config.yaml
num_hidden_layers: 15
hidden_size: 448
num_attention_heads: 5
num_key_value_heads: 1
head_dim: 64
intermediate_size: 1024
vocab_size: 19874
hidden_act: "swiglu"
norm: "rmsnorm"
norm_place: "pre"
norm_eps: 1e-05
positions: "rope"
rope_theta: 1000000.0
rope_fraction: 1.0
qk_norm: true
attn_scale: 0.125
bias: "none"
tie_word_embeddings: false
parallel_block: false
init: "uniform"
init_std_qkv: 0.0192
init_std_o: 0.0
init_std_up: 0.0192
init_std_down: 0.0
optimizer: "adam_atan2"
learning_rate: 0.000787
lr_mult_qkv: 0.5
beta1: 0.9
beta2: 0.99
lr_head: 0.00594
max_grad_norm: 2.0
warmup_steps: 404
schedule: "wsd"
decay_fraction: 0.468
decay_shape: "linear"
final_lr_fraction: 0.0
batch_tokens: [32768, 65536]
max_seq_len: 1024
doc_mask: true
train_tokens: 701300000
max_steps: 14340
dataset: "wikipedia_en"
Each number is 200 + 40 x the weight over its row's rms, rounded and kept within 0 to 999. Layers, rows and columns count from 0. The size before them is the row's rms in percent of the matrix's.

# layer 10 attention query, 320x448, rms 0.0305, rows 10-19,74-83,137-147,201-211,265-275, columns 0-111
088,253,230,147,318,200,250,233,252,216,263,209,164,246,253,202,144,156,225,191,223,194,213,153,185,241,121,148,185,184,181,246,221,188,232,222,201,201,131,131,148,213,165,172,225,182,165,220,222,178,204,254,129,301,243,221,168,128,140,159,249,194,186,105,240,203,189,181,229,204,235,228,205,105,215,221,191,218,230,132,220,207,207,133,192,107,218,183,207,195,188,196,158,115,190,225,168,155,207,175,255,231,143,194,161,214,74,195,215,228,201,186,235
080,277,130,192,148,197,197,185,263,193,203,169,160,178,211,251,173,220,199,187,194,140,199,216,141,272,187,137,222,154,201,160,168,218,168,199,246,193,144,171,187,220,158,236,219,248,226,138,197,148,252,217,110,235,271,153,190,176,253,160,289,170,172,148,140,221,246,223,199,145,212,174,130,185,219,185,263,210,187,226,181,231,111,217,157,147,143,236,240,211,201,203,109,212,210,211,174,189,285,225,250,225,225,218,197,222,166,178,246,189,200,138,184
102,276,187,189,175,218,258,231,245,180,237,102,253,79,202,197,148,205,134,160,145,177,261,205,259,227,196,205,218,213,221,151,161,208,234,216,213,219,226,175,215,187,181,185,164,242,243,208,151,243,217,191,94,251,218,245,234,240,232,146,199,256,194,244,229,160,211,177,217,251,191,149,205,224,229,152,226,184,190,178,148,215,292,224,215,203,218,215,211,167,193,264,222,123,261,242,191,257,176,185,212,218,92,249,179,194,197,198,185,181,198,238,200
087,236,192,212,206,163,246,185,128,234,211,217,173,170,173,275,188,158,122,145,214,193,187,205,205,211,198,139,266,174,167,158,242,190,233,210,198,183,182,174,136,166,122,239,200,167,263,205,184,179,212,161,176,207,274,148,196,160,268,192,234,224,198,165,155,143,281,235,155,169,234,247,196,224,168,214,191,275,233,178,229,186,117,128,195,177,139,256,230,184,192,186,162,204,243,197,202,198,261,274,217,198,308,232,126,146,138,168,253,277,205,147,207
099,225,118,262,214,185,215,287,190,150,187,204,232,131,286,197,161,263,233,109,206,287,199,225,165,187,163,203,186,181,218,220,217,236,250,170,167,167,188,144,138,233,255,222,250,222,236,204,217,305,174,211,222,264,237,185,116,175,216,216,175,216,199,205,183,253,150,188,193,201,196,166,214,204,189,211,190,152,207,175,269,176,208,215,192,275,241,266,238,170,194,134,154,257,207,215,221,191,193,229,252,175,223,140,134,233,189,173,103,183,225,239,179
097,232,161,196,213,166,196,207,187,211,152,158,204,259,149,170,195,198,191,286,188,176,275,256,172,209,261,212,132,165,129,205,215,161,180,265,173,193,218,250,215,202,124,179,153,225,136,222,143,196,220,160,254,174,203,168,204,218,228,217,204,205,209,257,219,245,200,196,281,202,266,167,176,180,190,135,171,192,186,154,204,187,176,193,192,165,141,162,178,225,249,202,165,222,161,240,162,221,219,199,249,271,258,196,176,252,212,154,234,142,229,153,214
099,142,203,232,203,258,243,193,164,162,156,231,157,222,213,148,156,176,127,208,233,286,261,227,270,252,245,222,245,191,189,220,243,135,207,199,153,241,211,240,191,224,203,227,196,182,224,207,194,210,186,146,192,228,237,171,174,246,208,162,216,270,233,250,175,202,196,210,176,150,253,177,243,222,131,158,238,211,201,225,205,210,205,138,179,251,200,267,196,120,218,134,250,188,208,183,118,257,183,232,261,162,238,227,98,167,157,254,302,135,217,181,196
101,194,159,195,134,231,183,198,249,290,273,201,223,225,223,228,245,221,237,252,162,136,170,179,178,228,221,186,236,195,192,124,254,221,171,223,183,207,189,148,237,177,175,225,129,269,187,230,164,139,233,235,133,228,164,177,229,237,166,233,211,194,201,144,165,229,162,229,165,177,231,178,221,226,159,152,189,221,175,278,145,283,224,185,181,177,179,250,176,178,214,234,138,221,139,182,211,220,178,202,213,273,166,192,251,182,204,203,243,161,109,175,221
144,240,173,210,226,207,206,132,178,203,74,192,134,246,195,236,178,220,218,298,166,208,222,131,187,167,210,195,235,201,116,237,270,173,214,233,148,208,239,172,230,212,233,237,155,175,139,180,244,181,202,209,204,165,206,75,242,275,196,221,225,156,193,208,198,214,196,228,222,301,170,242,233,163,219,252,169,181,205,135,197,251,175,205,221,203,166,177,228,190,244,238,224,203,192,267,233,208,229,175,90,162,194,178,204,220,151,95,155,189,188,212,241
104,265,116,219,227,185,221,259,130,205,257,153,180,183,156,162,166,130,94,127,230,211,187,217,224,222,156,99,181,218,244,162,215,229,239,214,229,199,164,281,140,214,166,243,206,218,232,176,216,214,228,210,178,209,185,237,212,132,155,184,217,210,272,228,200,157,190,192,233,179,216,182,192,183,198,261,212,255,252,175,261,197,154,212,199,178,161,263,199,201,163,227,228,171,278,176,158,183,189,248,260,163,209,221,145,119,192,191,226,213,218,126,196
091,204,179,183,173,241,312,158,209,176,188,251,120,298,190,212,186,205,219,175,162,120,210,154,150,227,119,144,188,196,188,237,217,201,162,213,169,136,175,160,153,185,205,160,286,203,185,189,279,187,208,180,156,239,199,153,175,77,149,159,228,214,268,235,136,243,219,231,206,277,193,219,183,211,175,181,235,205,185,137,157,183,209,161,251,202,160,285,176,187,231,236,157,218,181,199,170,262,218,179,244,138,198,204,114,180,136,237,176,287,291,57,217
090,163,152,201,209,216,179,192,235,229,189,159,250,198,229,217,123,205,114,115,181,253,121,234,176,220,210,156,208,201,194,232,119,182,244,159,218,150,160,189,172,216,243,190,220,189,125,190,212,218,193,161,222,183,199,208,195,188,49,170,220,163,249,232,194,248,198,204,202,202,255,193,160,184,224,225,222,197,216,173,151,229,204,174,147,148,154,276,192,280,290,211,184,178,135,142,204,144,150,189,215,176,266,147,194,211,115,189,166,207,173,178,241
085,263,255,222,288,242,209,148,189,257,206,144,226,179,220,217,161,192,178,306,145,218,236,198,223,163,235,200,183,162,198,171,146,234,280,255,153,202,260,243,200,173,199,181,254,200,217,240,188,158,112,141,272,143,252,215,206,152,243,269,200,207,175,206,239,198,158,131,218,137,121,277,228,245,236,245,165,263,211,192,168,208,274,262,133,253,149,188,219,217,169,227,149,271,139,138,212,229,142,237,161,176,200,220,218,209,189,124,183,194,221,186,189
083,205,182,181,197,179,189,167,139,199,235,259,253,213,177,185,174,203,158,196,163,143,186,210,150,176,223,220,281,209,165,179,260,147,187,197,241,246,229,236,169,202,118,136,226,184,237,268,214,188,212,180,216,183,254,242,143,229,201,180,231,240,194,156,144,142,264,233,245,198,231,307,204,209,244,144,188,194,182,186,266,183,210,135,114,144,268,225,209,232,214,155,159,202,253,219,215,199,209,185,225,199,251,229,132,172,117,148,186,228,179,171,196
091,184,222,339,210,267,243,229,252,219,216,159,189,202,166,174,205,171,252,225,243,215,46,162,215,285,168,153,184,197,275,202,174,239,215,201,163,270,141,209,214,210,241,205,192,210,184,220,120,191,254,253,167,227,193,187,304,189,156,156,216,177,263,193,263,225,277,141,199,195,153,177,177,230,206,181,196,207,212,163,177,127,180,203,139,221,183,183,189,217,177,155,152,163,245,183,227,192,195,139,125,182,176,184,224,141,211,255,155,175,169,212,187
095,185,117,159,166,187,109,214,145,246,203,263,191,246,154,201,235,210,152,196,177,241,215,264,269,234,191,191,146,208,218,162,243,245,179,238,262,186,240,237,191,173,191,219,176,175,272,249,159,201,137,134,243,239,196,187,255,176,209,242,149,256,135,165,161,199,227,205,244,190,234,195,200,176,223,248,162,247,255,199,210,240,136,164,190,208,207,157,233,242,214,148,146,192,217,140,177,211,245,225,200,236,201,185,200,119,214,233,220,202,170,189,160
093,272,204,171,178,245,208,203,142,183,191,166,192,190,226,165,243,268,107,202,201,131,245,252,208,210,258,223,186,163,266,247,198,215,165,231,240,150,205,230,197,229,204,163,209,178,231,226,102,182,145,186,233,142,230,183,185,176,219,202,174,228,188,149,169,183,213,244,271,246,218,179,156,109,237,253,183,165,172,229,197,249,171,187,208,187,189,244,179,224,137,191,238,244,190,159,178,166,207,221,269,254,204,214,185,182,143,228,173,133,253,259,165
096,191,176,233,170,145,232,238,228,254,141,259,194,251,202,236,215,165,149,203,284,200,195,214,237,176,249,161,144,135,235,179,190,198,113,268,287,244,276,161,198,154,184,200,134,193,252,233,131,194,194,176,180,190,204,200,227,185,186,228,167,211,276,239,129,186,146,200,203,184,240,201,92,172,230,200,205,229,231,196,225,182,222,195,166,222,206,149,181,221,173,117,244,108,206,197,254,184,230,239,217,232,195,219,230,188,142,221,136,175,155,224,183
092,261,119,129,214,232,175,217,157,150,212,176,138,237,273,206,203,220,182,248,140,208,173,185,186,171,231,253,233,208,189,272,264,179,190,239,161,150,315,271,229,216,169,171,133,229,161,161,206,136,162,184,299,197,102,180,190,187,183,183,199,222,175,231,180,242,128,149,180,246,202,202,229,256,288,224,170,207,178,157,189,212,218,239,273,119,175,194,229,212,198,190,199,252,177,143,236,212,109,167,142,225,225,160,189,245,207,185,169,205,194,213,301
098,224,208,219,228,265,234,194,207,231,235,236,152,227,176,196,158,181,158,186,270,160,250,171,156,288,161,174,157,193,257,205,212,225,203,186,202,234,166,164,226,187,214,107,261,277,157,162,205,178,200,193,142,246,209,167,196,148,211,217,191,182,215,144,180,255,205,157,209,238,220,245,153,202,144,241,275,149,195,143,179,171,167,206,204,245,220,283,167,250,222,212,199,244,213,247,219,184,229,188,274,131,118,184,183,233,73,196,168,180,188,160,152
089,247,177,230,257,205,240,217,205,195,194,170,193,185,173,221,225,122,196,183,154,175,282,252,218,340,137,182,226,188,132,170,125,223,210,191,246,166,215,234,202,214,172,109,170,251,182,174,93,149,212,268,181,167,158,132,234,255,147,159,172,210,188,192,287,245,198,237,162,116,192,151,165,238,230,298,208,284,213,232,186,186,234,217,185,217,148,213,170,165,143,231,195,215,181,266,162,271,219,247,263,250,215,223,195,208,222,248,268,163,177,116,180
091,164,174,170,233,153,183,251,157,187,235,230,173,268,228,232,175,165,187,176,182,120,183,186,171,275,207,133,226,181,102,175,240,201,209,260,190,226,160,194,160,204,207,151,221,270,211,197,167,142,217,192,184,198,257,160,243,215,169,208,191,269,206,183,141,149,208,332,178,180,263,272,135,226,155,212,145,271,232,181,207,226,259,166,160,174,185,197,189,175,188,138,185,200,205,199,193,270,213,211,228,212,214,181,154,145,89,208,198,267,231,148,136
095,315,202,221,232,203,205,308,154,222,185,168,232,207,219,204,155,153,168,208,83,235,172,227,162,243,243,176,258,219,132,188,144,166,225,202,202,134,198,260,197,212,204,199,264,166,195,217,165,247,209,217,268,229,201,176,190,267,128,225,181,195,147,245,165,210,183,233,200,234,292,211,210,267,244,186,154,200,183,225,204,211,223,143,254,188,160,287,270,185,201,229,279,226,178,255,184,117,194,210,216,227,264,223,126,225,171,197,215,161,240,180,179
093,235,218,217,245,266,314,120,231,167,216,187,227,192,218,191,123,118,173,257,217,218,211,191,229,226,167,209,263,180,120,231,158,223,223,202,95,141,249,172,184,218,181,237,242,244,159,187,182,148,149,163,204,159,210,223,244,212,212,144,235,179,281,177,313,208,202,176,205,153,198,226,212,196,175,179,223,255,215,147,171,199,249,225,163,197,161,169,147,209,175,185,141,205,262,148,155,191,194,231,224,231,239,205,147,184,198,160,214,202,198,179,249
084,222,134,244,213,196,154,171,178,227,233,178,218,273,203,276,195,150,175,191,164,149,146,155,172,236,243,189,266,207,193,135,213,180,166,233,241,264,169,250,189,177,166,197,246,182,185,242,139,163,169,208,196,215,249,200,228,272,205,210,242,208,210,164,208,202,173,238,167,146,296,231,159,203,185,223,213,273,198,165,203,195,242,146,113,139,171,178,241,201,200,172,230,217,224,244,205,150,230,202,234,236,219,211,123,195,155,210,218,225,254,196,164
094,187,242,231,150,155,183,149,174,220,194,235,231,171,163,200,244,249,120,133,248,247,172,264,282,187,184,125,70,233,282,218,189,177,231,146,229,169,174,169,190,243,209,265,167,137,229,139,252,205,214,178,151,224,208,210,205,126,226,185,186,235,218,255,179,207,198,220,224,234,148,176,141,105,154,193,180,146,199,162,174,176,109,210,251,235,195,193,201,177,177,142,182,141,270,174,249,259,150,161,186,136,208,204,254,162,231,238,201,171,157,234,223
096,148,170,250,188,303,161,212,272,279,228,301,162,133,210,134,194,275,241,201,229,151,187,185,176,288,239,247,206,152,211,209,187,266,181,253,189,174,209,193,257,145,172,167,282,176,187,180,134,181,185,147,149,200,263,231,201,138,222,290,154,230,155,141,216,223,250,264,203,188,217,111,201,125,123,226,187,274,249,197,146,186,167,163,198,285,180,85,187,186,240,136,151,216,140,195,184,236,214,257,232,239,231,197,232,203,216,222,185,226,174,150,220
090,214,197,194,225,208,186,183,213,203,214,271,217,212,167,211,215,196,235,187,240,201,220,187,250,246,225,216,178,183,279,209,262,212,253,270,235,283,207,133,184,204,264,232,246,217,216,222,177,241,188,195,231,163,270,161,170,193,211,232,123,180,186,184,229,194,184,244,211,183,269,245,96,198,192,264,154,188,255,196,161,221,140,181,147,219,187,220,188,163,138,183,177,208,197,197,182,189,251,189,200,166,204,230,178,252,200,132,197,145,183,210,207
099,147,224,207,201,258,123,243,240,154,124,256,162,296,212,235,232,264,269,230,158,193,219,215,195,191,258,261,173,159,233,232,198,160,164,216,184,184,207,149,264,197,223,176,243,240,136,172,224,137,192,216,222,191,231,270,195,151,235,256,131,202,226,183,121,267,172,153,114,176,228,286,182,152,184,153,199,219,166,227,114,212,255,194,229,241,238,173,183,247,244,224,239,122,130,200,206,195,168,121,122,231,131,141,270,214,176,221,143,188,162,223,235
105,222,161,218,174,219,196,204,194,205,197,231,181,147,181,206,234,212,245,218,167,172,214,206,125,184,170,272,230,184,198,157,230,174,147,196,204,176,257,252,249,177,182,85,121,254,135,166,198,153,134,286,176,223,158,207,199,192,153,207,196,215,200,201,113,161,177,157,180,260,157,184,248,239,211,161,179,233,124,239,177,216,185,238,172,165,196,144,216,149,183,262,196,191,172,216,212,249,164,184,222,241,203,171,218,219,233,201,172,205,143,233,257
097,223,225,220,227,261,219,225,199,181,291,190,186,201,162,242,179,161,178,151,253,184,188,119,216,273,237,88,199,202,241,192,255,192,263,253,229,206,166,121,187,173,182,234,210,233,174,179,210,185,167,242,158,280,292,165,199,143,258,238,199,208,218,163,236,233,180,208,111,207,242,248,130,192,185,246,215,223,171,167,187,224,168,166,210,224,204,287,201,215,206,192,230,197,252,250,223,185,278,201,230,191,219,184,168,261,96,176,193,186,154,167,177
098,161,247,248,212,309,235,170,246,201,190,191,165,175,207,187,226,236,203,244,220,205,183,212,267,213,154,228,215,136,229,220,119,218,164,198,251,138,228,240,285,206,178,230,211,156,137,189,154,163,178,196,217,158,205,180,231,137,179,130,239,145,139,195,210,259,200,122,161,236,155,184,190,204,183,174,210,232,184,224,129,156,181,214,250,204,236,155,82,239,229,221,184,198,189,211,199,205,153,165,183,175,198,166,280,212,232,187,129,194,193,173,234
090,238,150,135,192,207,215,161,163,231,200,262,195,266,169,188,231,143,228,208,211,116,178,225,145,208,151,199,171,143,209,188,201,134,209,245,141,158,144,135,222,162,155,150,171,231,173,260,191,162,130,177,150,205,221,264,184,74,211,212,125,237,229,151,152,163,265,231,182,179,250,213,207,193,176,165,227,199,214,160,136,198,234,163,194,176,185,253,221,168,215,184,236,59,237,174,186,276,216,192,249,161,254,228,218,200,147,95,144,207,226,153,218
090,256,241,178,184,144,165,203,166,242,229,187,271,300,164,219,173,257,192,161,168,209,184,194,107,224,179,168,123,292,228,133,203,208,186,102,221,210,184,218,228,219,204,179,218,207,166,190,152,183,218,243,145,192,209,157,266,209,99,139,233,265,283,307,240,187,234,193,72,214,199,328,162,204,261,165,192,235,273,232,166,166,163,222,127,162,173,163,203,188,165,175,186,167,195,196,187,207,164,161,206,211,214,186,163,185,141,284,202,222,158,230,180
100,210,243,185,256,200,176,224,229,207,171,214,169,290,167,179,157,173,156,201,200,116,248,181,236,215,216,147,223,102,202,198,190,224,199,261,164,180,121,188,191,187,182,187,263,192,255,184,234,172,206,241,199,207,253,203,182,98,218,209,158,210,192,194,128,192,176,168,188,157,139,243,182,196,208,231,223,242,158,107,211,275,250,160,182,196,169,240,179,224,175,185,177,192,185,167,184,258,285,178,266,170,175,204,144,175,155,161,248,260,201,138,237
080,169,167,166,193,180,180,215,172,213,234,203,203,215,205,217,237,161,122,199,172,141,220,168,183,193,231,203,235,185,208,173,241,254,152,237,241,249,223,208,164,214,157,189,230,165,270,189,185,275,214,186,178,223,156,246,195,266,192,187,261,203,214,184,191,104,290,225,244,193,153,235,256,235,178,214,239,132,187,189,277,172,131,172,151,156,179,174,269,218,166,190,153,199,188,155,206,213,216,298,225,229,279,166,161,166,186,209,233,177,202,176,112
097,264,278,244,187,212,222,265,87,204,231,164,161,140,176,229,242,195,214,226,215,217,151,211,229,251,112,173,216,262,240,168,239,205,194,200,212,205,153,221,203,231,308,226,196,223,252,194,215,217,217,167,155,204,157,284,183,181,211,211,185,214,152,157,161,201,202,208,237,262,188,172,191,226,168,210,199,254,165,165,169,241,222,160,201,249,290,151,204,177,208,241,175,256,151,214,272,175,147,170,130,127,227,181,210,175,213,227,227,242,253,259,221
092,211,202,177,266,134,140,217,128,181,197,251,215,223,233,185,161,174,224,227,185,290,190,248,202,201,128,163,219,241,187,204,195,137,275,161,94,233,236,179,215,222,251,229,208,170,178,202,138,224,206,142,204,201,253,242,157,209,196,232,266,275,184,160,222,242,180,238,217,221,194,235,155,274,196,197,220,233,221,184,185,257,169,186,170,275,178,245,189,161,162,196,248,254,128,212,242,193,207,153,152,174,180,140,187,218,251,242,188,222,246,133,246
087,206,131,207,177,216,186,214,229,214,193,226,181,137,191,194,227,262,169,155,232,284,238,222,203,217,213,148,279,214,157,232,172,206,160,159,178,163,200,163,181,252,232,238,234,281,183,257,136,304,183,207,216,197,248,148,195,161,213,186,206,207,114,193,130,246,206,219,205,184,179,243,144,190,276,199,269,248,217,179,228,227,220,180,184,244,202,195,175,218,191,232,169,247,190,194,199,156,202,179,193,179,251,211,251,201,165,186,158,167,205,200,182
093,211,163,238,111,196,202,247,110,228,183,147,195,156,247,217,202,203,149,206,229,194,137,188,180,234,190,175,236,196,222,131,198,202,150,198,230,177,188,219,223,174,227,227,102,94,222,147,104,211,249,197,173,162,155,217,194,195,171,155,298,158,220,241,171,211,225,209,158,218,204,247,197,162,260,244,175,194,229,237,233,96,190,251,227,140,152,96,230,121,194,185,188,209,171,108,258,170,100,188,290,195,185,195,192,190,155,213,167,153,171,225,235
095,264,187,172,244,225,155,219,192,171,135,251,178,242,216,166,234,225,197,306,135,258,160,209,226,200,293,198,194,169,160,267,223,173,125,270,195,227,217,197,202,206,193,172,235,207,228,168,197,225,182,215,195,112,258,178,259,162,166,236,209,184,217,194,185,200,159,243,221,209,240,240,173,246,224,251,277,159,198,262,211,141,182,232,206,267,219,234,219,232,178,164,225,252,200,254,212,207,186,144,167,205,250,234,187,197,224,258,205,187,213,190,229
100,226,198,139,227,172,198,204,152,220,225,186,164,190,138,221,160,187,165,153,216,185,261,126,236,217,155,181,224,175,206,197,237,210,247,307,176,262,193,182,168,172,213,213,233,225,278,280,188,241,234,163,103,216,247,176,185,161,247,188,182,211,260,203,133,146,258,219,234,199,221,245,167,199,157,189,178,171,213,140,215,214,248,140,161,203,187,280,210,218,244,175,205,256,214,220,192,214,185,178,257,212,172,199,178,214,104,161,242,183,219,178,209
097,169,242,221,195,273,261,120,217,250,193,162,222,191,181,199,210,231,271,221,230,224,200,181,257,288,205,171,246,140,259,181,183,226,171,209,271,119,179,222,210,169,208,234,235,237,108,184,67,126,136,212,166,124,204,181,244,181,194,209,152,226,137,257,268,243,194,180,168,215,221,207,163,195,223,198,227,232,191,231,121,227,240,179,168,221,185,202,102,201,145,221,132,249,202,241,229,186,156,164,190,240,168,162,265,233,231,214,174,142,225,182,216
090,255,181,191,205,229,155,271,153,227,234,222,208,189,162,245,237,193,163,196,131,204,208,219,178,201,202,150,232,184,193,159,218,176,144,222,196,207,142,185,115,242,199,136,194,262,281,246,182,258,248,236,143,206,196,179,148,240,230,226,161,248,186,156,175,230,223,230,199,222,245,239,204,248,145,197,196,244,213,155,200,253,172,144,179,188,124,221,229,190,200,255,223,213,241,241,197,259,268,169,288,262,220,214,155,136,184,177,249,225,189,187,172
093,209,216,228,187,208,204,173,218,257,197,179,170,215,220,220,152,224,179,168,103,246,172,241,109,222,204,188,164,251,166,246,218,240,205,209,208,225,171,217,168,194,141,241,243,257,149,153,163,194,159,199,227,173,202,224,171,248,89,174,171,218,256,201,157,247,209,231,184,160,230,255,195,174,249,224,221,200,232,210,204,260,214,206,187,180,121,210,251,134,248,151,190,160,122,219,296,170,190,179,210,178,198,214,211,228,175,179,171,198,120,193,179
099,204,185,151,322,152,222,187,228,174,128,195,178,244,143,271,167,134,114,218,234,175,278,153,207,250,202,172,250,135,168,198,241,221,184,219,166,187,179,197,160,264,162,160,224,136,214,236,214,161,220,310,195,163,192,157,249,152,206,234,155,191,254,250,206,191,221,159,285,128,240,268,146,193,190,183,213,180,129,183,265,185,191,174,182,258,144,216,184,225,185,218,138,209,184,210,175,206,248,304,253,227,196,247,151,149,187,153,208,218,229,196,190
083,150,140,198,245,147,162,229,157,159,234,203,221,258,177,258,166,197,209,167,204,177,208,192,193,196,256,196,277,218,144,135,213,187,176,154,255,244,153,273,175,197,242,175,208,181,267,196,188,178,196,251,227,222,167,189,219,304,185,180,159,250,197,132,211,222,202,211,235,202,207,278,206,228,197,200,140,221,198,202,218,180,237,202,157,193,200,219,236,180,181,158,237,255,221,220,223,210,295,257,254,259,261,190,93,179,181,177,241,190,229,171,112
095,231,200,286,277,219,263,181,201,211,275,164,256,115,253,144,253,173,162,191,244,193,133,216,199,230,106,167,244,221,306,161,198,216,198,193,232,131,166,219,180,265,303,212,225,118,231,199,197,240,160,195,191,184,162,203,213,128,137,192,225,178,231,198,282,197,226,157,199,208,119,220,153,191,205,215,177,227,180,170,202,207,179,140,186,238,231,149,182,226,235,202,138,185,224,157,261,174,199,205,163,152,156,153,206,179,222,265,140,224,237,207,211
097,201,180,188,161,175,68,279,192,159,147,202,175,205,215,179,208,186,254,233,167,284,191,187,213,199,171,162,187,230,191,151,222,187,238,178,198,214,187,169,175,176,219,228,171,221,225,183,195,262,171,176,177,235,201,89,158,252,127,260,247,230,186,189,167,195,130,331,217,176,246,192,177,279,186,225,170,245,258,244,256,219,125,195,73,206,137,170,205,175,193,226,246,211,219,220,148,172,287,138,198,197,185,186,181,188,238,233,271,164,212,201,162
091,158,171,185,186,166,148,235,234,207,179,174,173,172,125,230,224,183,169,228,174,223,192,256,192,263,278,231,240,240,193,257,184,169,138,216,216,275,144,176,198,202,234,202,145,264,176,262,110,210,235,126,266,169,238,217,189,239,238,136,183,224,132,148,265,228,146,215,257,207,161,178,197,173,209,199,215,241,248,222,142,245,200,162,162,174,175,208,222,232,165,223,182,235,238,215,165,183,237,157,235,241,167,209,204,199,183,235,243,149,200,230,141
094,241,166,236,145,234,142,220,198,190,185,223,162,164,215,201,280,209,192,189,179,214,216,189,238,207,253,268,234,187,247,180,161,198,172,238,288,194,232,215,203,80,150,275,232,205,196,162,187,221,272,243,237,110,233,195,171,266,194,252,170,184,210,201,173,207,206,217,243,225,171,176,222,235,247,214,113,214,260,284,209,151,189,248,187,131,229,184,202,123,214,235,223,141,207,222,175,150,145,145,262,198,257,199,246,222,188,253,181,148,156,206,177
096,249,153,171,212,187,114,321,223,237,134,173,177,197,179,186,230,226,246,255,112,267,204,138,149,187,213,215,166,283,160,138,260,240,160,155,155,246,248,198,207,196,180,180,200,265,229,178,216,204,212,137,201,190,204,202,171,253,143,241,176,251,189,192,224,243,169,233,251,206,204,154,156,214,215,149,268,181,211,209,192,251,174,185,195,206,172,241,276,196,165,247,277,194,187,232,164,203,154,226,171,158,226,193,259,165,276,221,299,276,188,219,254
093,257,179,232,278,203,185,203,219,204,291,204,194,161,168,217,142,166,240,281,251,185,241,125,247,207,181,206,261,174,256,133,154,146,238,199,186,283,248,150,196,208,229,152,220,207,215,226,118,235,205,159,120,197,211,234,247,320,239,229,220,209,182,207,177,170,198,228,248,200,168,253,179,241,248,184,185,168,250,108,276,278,238,178,173,199,261,221,178,182,204,222,164,265,234,224,246,210,291,154,239,181,169,187,170,192,190,182,243,177,221,175,151
# layer 10 attention key, 64x448, rms 0.0284, rows 9-18, columns 0-111
119,157,206,210,214,246,169,141,295,223,173,228,235,148,161,234,235,205,266,218,182,224,207,171,192,177,117,226,176,266,219,213,185,252,224,145,195,166,198,160,267,238,218,124,208,210,165,165,218,131,174,209,197,210,163,170,214,253,228,335,118,190,207,199,240,217,167,161,156,235,169,105,219,230,182,135,153,198,176,241,170,214,237,265,192,250,219,173,176,177,183,263,180,244,251,220,196,203,179,118,201,180,151,182,268,240,211,183,168,163,129,249,188
081,145,261,200,242,213,235,213,156,176,266,228,230,249,262,215,118,168,164,129,272,203,211,192,158,183,202,238,187,209,214,248,150,228,216,166,184,159,196,228,108,207,198,191,288,168,182,154,245,194,199,206,211,322,170,275,132,57,248,124,208,197,206,237,119,204,138,147,144,209,228,233,180,175,219,208,237,215,180,181,241,97,243,242,216,126,208,213,265,241,198,179,211,189,196,233,227,175,179,229,172,163,167,239,165,213,192,304,132,207,168,227,176
097,139,260,232,222,173,182,197,194,111,210,185,242,169,233,213,146,194,120,193,246,239,202,200,225,194,243,196,183,175,251,258,221,156,186,223,227,238,125,212,77,206,220,274,242,218,210,201,212,241,141,216,236,204,297,218,174,186,216,140,271,243,259,175,220,221,197,212,284,153,258,242,205,180,181,243,179,244,204,208,212,204,211,232,189,187,196,260,215,225,230,187,220,185,239,189,150,182,253,245,247,200,176,229,119,138,186,221,194,173,306,191,156
092,254,194,199,294,254,269,184,173,243,185,155,219,136,178,209,222,194,260,99,141,182,195,167,220,185,79,292,166,225,167,183,175,186,162,200,110,234,234,207,225,252,186,158,182,112,192,162,164,218,253,208,283,203,151,287,215,231,120,171,156,201,265,216,221,203,222,173,205,202,177,257,202,172,214,243,221,158,236,211,122,118,242,152,194,235,206,238,204,167,228,237,206,226,145,152,213,229,185,165,207,198,178,109,275,187,187,186,145,262,152,169,234
144,214,173,174,215,140,219,203,193,181,237,185,221,264,235,194,125,166,188,205,205,151,191,225,140,214,246,180,185,201,183,259,227,192,210,255,212,278,140,246,101,170,161,206,244,205,197,167,208,225,218,167,205,225,266,216,160,116,256,162,264,254,248,169,141,203,228,229,241,199,258,266,159,155,202,233,161,193,214,129,253,153,166,158,163,133,168,282,262,182,231,146,222,182,252,199,176,144,249,234,223,166,177,248,117,170,187,179,242,273,209,153,186
103,189,164,255,122,259,194,175,216,231,180,198,176,147,184,174,216,220,218,129,223,159,194,177,142,148,140,223,190,179,245,232,161,192,231,190,233,199,261,176,244,163,139,221,170,273,285,237,192,181,258,282,177,157,256,226,187,193,285,224,250,191,174,170,184,193,198,182,189,198,118,134,173,207,241,185,145,220,173,250,205,104,175,264,203,211,262,205,189,213,192,154,177,191,220,125,224,186,202,221,262,234,210,197,233,202,175,196,202,204,129,226,185
103,174,116,178,155,187,163,225,216,197,140,204,232,216,165,239,189,219,136,170,188,159,166,173,191,202,292,228,211,132,162,243,249,279,212,196,258,209,191,197,247,117,122,172,148,230,189,136,180,121,223,181,212,153,169,229,283,201,247,205,197,199,189,164,223,188,195,108,195,258,214,103,184,185,183,201,262,218,176,260,172,175,274,240,277,190,192,207,205,238,205,199,225,172,200,179,240,170,111,222,222,216,191,142,179,219,179,147,210,135,157,225,215
105,187,245,222,227,248,199,158,194,214,153,242,216,267,217,192,166,204,235,198,185,222,243,212,234,272,216,218,156,224,262,186,168,188,240,271,237,189,250,238,266,156,148,125,240,177,203,159,142,160,227,208,287,111,204,188,190,147,235,188,178,165,267,194,184,198,171,160,170,172,250,192,175,247,98,203,198,184,135,256,66,195,197,203,190,200,213,263,174,240,154,144,236,226,164,273,219,259,177,162,165,215,125,206,212,213,160,250,234,212,204,168,174
090,183,236,187,211,202,132,197,197,218,196,221,180,228,139,255,181,212,290,250,205,155,199,156,179,160,194,220,207,115,140,247,168,229,208,179,147,203,153,245,259,120,213,206,172,206,197,174,172,143,192,187,192,153,200,218,236,249,203,209,226,270,120,139,156,229,211,211,178,164,171,271,246,226,163,203,196,228,103,213,215,191,231,181,198,186,170,253,193,299,133,192,182,221,150,227,186,253,269,170,130,221,200,145,269,208,266,146,254,254,220,204,220
092,190,177,195,219,187,218,142,254,245,179,200,133,271,181,232,168,217,145,172,117,191,307,124,226,204,257,202,221,191,173,233,242,133,268,166,198,207,182,234,218,196,212,213,207,193,138,193,149,176,174,170,247,154,211,199,187,266,269,167,210,117,205,225,211,221,256,154,201,212,216,129,221,203,215,189,189,190,177,227,205,232,196,199,279,156,168,164,254,205,217,259,208,214,146,279,172,154,179,197,122,213,227,139,261,287,204,139,184,145,164,171,205